Each number is 128 + 32 x the weight over the matrix's rms, rounded and kept within 0 to 255. Layers, rows and columns count from 0.

# layer 5 attention output (transposed), 320x320, rms 0.0532, rows 104-107, columns 0-159
[[138 102 148 129 111 116 126 149 146 109 167 139 143 114 161 118  90 109 188 128 187 140  93 139 112 172 152 166 170 135 174 172 101 114 186  88 126 125 146 127 119  84 122 117 117 131 154  99 169 182 144 147 125 136 151 132 172 107  68 134 117  99  97 120 142 114 101 113  95 194 143  64 139  95  95 110 111 122  85  95 105 116 175 117  81 161 131 157  93 139  88  92 159 169 152 129 127 178  98 151 104 153  78 147 135  94 138 161 165 109 115 158 123 138 108 142 116 137 137 117 153 106 145 195 134 156  78 134 125 138 112  92  95  85 130 113  99 143 126 129 137 117 130 111  92 110  86 136 118  85 116 123 119 148 118 150 166 120  88 166]
 [133 152 132  70 156 121 128 137 113 143 106 132 140 118 138 145 122 143 146 155 157 119 131 101  79 144  84 189 147 125 116 111 125 116 186  97 114  97 190 168  71 166  90 143 138 142 139 180 161 141 139 113  74 191 113 204 140 141  78  97  99 104 113 112  92 130 123 128 117 201 144 103 169 120 154  97 138 180 126 112 175  97 112 139 138  75  89 128 132 120 132 174 150 114 165 173  79 110 133 114 128 117 160  59 114 113  67  83  92 169 135  75 144  23 118 132  84 197 103 142 114 139 166 159 141 134  89 147 107 157 155 129 149 108 124 139 129 119  72 178 111 115 104 110 106 191 147  92 110  86 112 136 130  50 190 147 153 104 194 174]
 [126  96 104 115 140  88  96  71 132 125  81 121  80 151 122 158 156  97 144 130 113 114 136 132 125 165 186 167 146 107 164 182  74 121 182 149 101 120  96 145 183 135 169 110 128 126 167 136 105 146 152 133  95 129  51 138  95 138  92 156  17  88 124  85 185  94 123 129 121 152 143 125  84  77 152 137 112 127  58 135 135 139 121 152 183 145 168 150 116 129 126 108 149 148 161 118 157 170 156 124 134 207 167 135 132 212 139 179 115  63 102 122  43  82 112 129 105 174 203  91 122 141 167  75  99 102 161 148 136 150  93 143  90  60 107 151 105 144 169 114 148 122 152 156 120  95 110 162 134 135 124 189 104 118 109 134 181 158 111 118]
 [174 142 183 117 160 107  83 100 134 131 142  79 108 139 222 144 146 122  99 147 119 158 140 117 137  87 153  76 121 126 132 186 111 131  51 152  97  91  81 184 132 123 108 148 171 131 141  91 108 115  97 139 138  57  80  25 112 122 134 118 110 108 156 154 200 151 123 142 100 101 129 132  92  67 127 133 155 129 134 111 111 131 162 160 108 135 129 133 142 166 118  99 116 176 104 136 192 175 135 101 125 136  96 158 108 165 116 138 119 128  98 141 138  99 119 182 129  73 182 146 140 104 125 118  69 120 170 160 136 133  82 179 144  92 137 162  86 102 152 106 137 107 196 120 112  68 147 130 159 137 117 136 161 190 168 118 145 145 125 167]]
# layer 5 attention value, 320x320, rms 0.0566, rows 105-108, columns 0-159
[[125 144 136 139 152 163 161 128 106 130 195 132 138 168 119 137 127 144 144  19  87  82 169  93 106  99 180 125 115 137 121 160 155 191 206 151 123  76 148 113 145 143 171 118  98 160 152  61 121  93 113 113 183  93 133  90  79  98 189 148 111  95 130 125 152 134 153 149 136 162  97 125 131 227 160 147  78 106 161 162 141 104 137 107  73 158 202 123 174 129 144 104 200 141 127 109 190 106 121 126 154 124 105 107 152 121 150 154  80 159 169 160 116 133 196  74 130 108 141  64  73 142 135 125 157 187 141 135 109 152 114 108  78 205  91 156 125 101 148 147 131 204 151 118 126  96 134 151  77 143  92 102 121 132  90  97 142 177 110 156]
 [107 145 129 129  79 163 179 105  15 140 171 145 132 153 134  95 113 136 107 162 125 133 116  77 148 132  44  91  91 166 102 109  76 118  54 151 149  93  63  72  82 127  98 166 129 161  80 107  99 195  67 164 114  84 107 119 177  86 138  93 166  79 142 166 112 135 157 118 119 122 175 124 102 124 135 156 181 143 175 107 116 113 119 130  72  87 104 131 130  88 107 106  88 150 161  99 149 136 126 122 118 128 137 127 119 105 213 175 131 109 142 127 117 117 149 208 133  44  84 127 174  98  69 144  94 116 129 100 120  52  94 131 155 151 174 142 122 110 101 132 132 118 188  99 107 142 111  90 217 151 146  94  86 105 100 116  84 114 140  86]
 [138 106 177 133 143  98 139 142 158 164 159 137 137  86 147 137 188  98 132  96 122 163 133 100 149 149 116 130 135 124 192 157 127  91 112 135  83  97 158  86 110 168 129 159 142 128 105 162 154 190 130  69 141 147 133 174 193 177 102 133 152 114 124 131  62 100 124 116 151 111 139 101 133 148 132 107  97 116 111 110 116 141 111 170  96 176  66 163 100 144 124 126  64 112 128 109 104 136 129 101 121 148 121 151 118 157  99 113 157 101 126 148 166 130 108 161 124 150  89 123 157 110 177 132 161 135 130  95 130  22 126 154  74  89 139 134 240 153 181 130 130 104  64 195 184 136 126  90 100 137 162  90 147 122 163 161 124 146 111 106]
 [129 167 189 118 154 109 162 119  86 161 160 126 140 208 112  81 139 131  81 123 126 123 116  81 127 126 109 156 118 119 137  78 139 194  90 128 149  92  65 124 111  80 129 137 177  89  95 125 146 172 181 102 133 131 183 135  53 131 133  43 107 107 139 150 108 129  94  99 135  99 160  86 145 120 128 113 193 136  69 194 152  91 136 144 135  99  98  98 120 145 103 121  94 168 182 159  98 153 161 186 109 112 130  99  80 114  87 204 138 123  99 129 181 133 105 137 130 133 113 126 142 112 167 151 125  42 126  82 144 101 178 154 135  86 157 173 225 186 127 109 129 139  88 177 131 135 115 150 100 144  75 125 121 159 141 146  90 123 194 141]]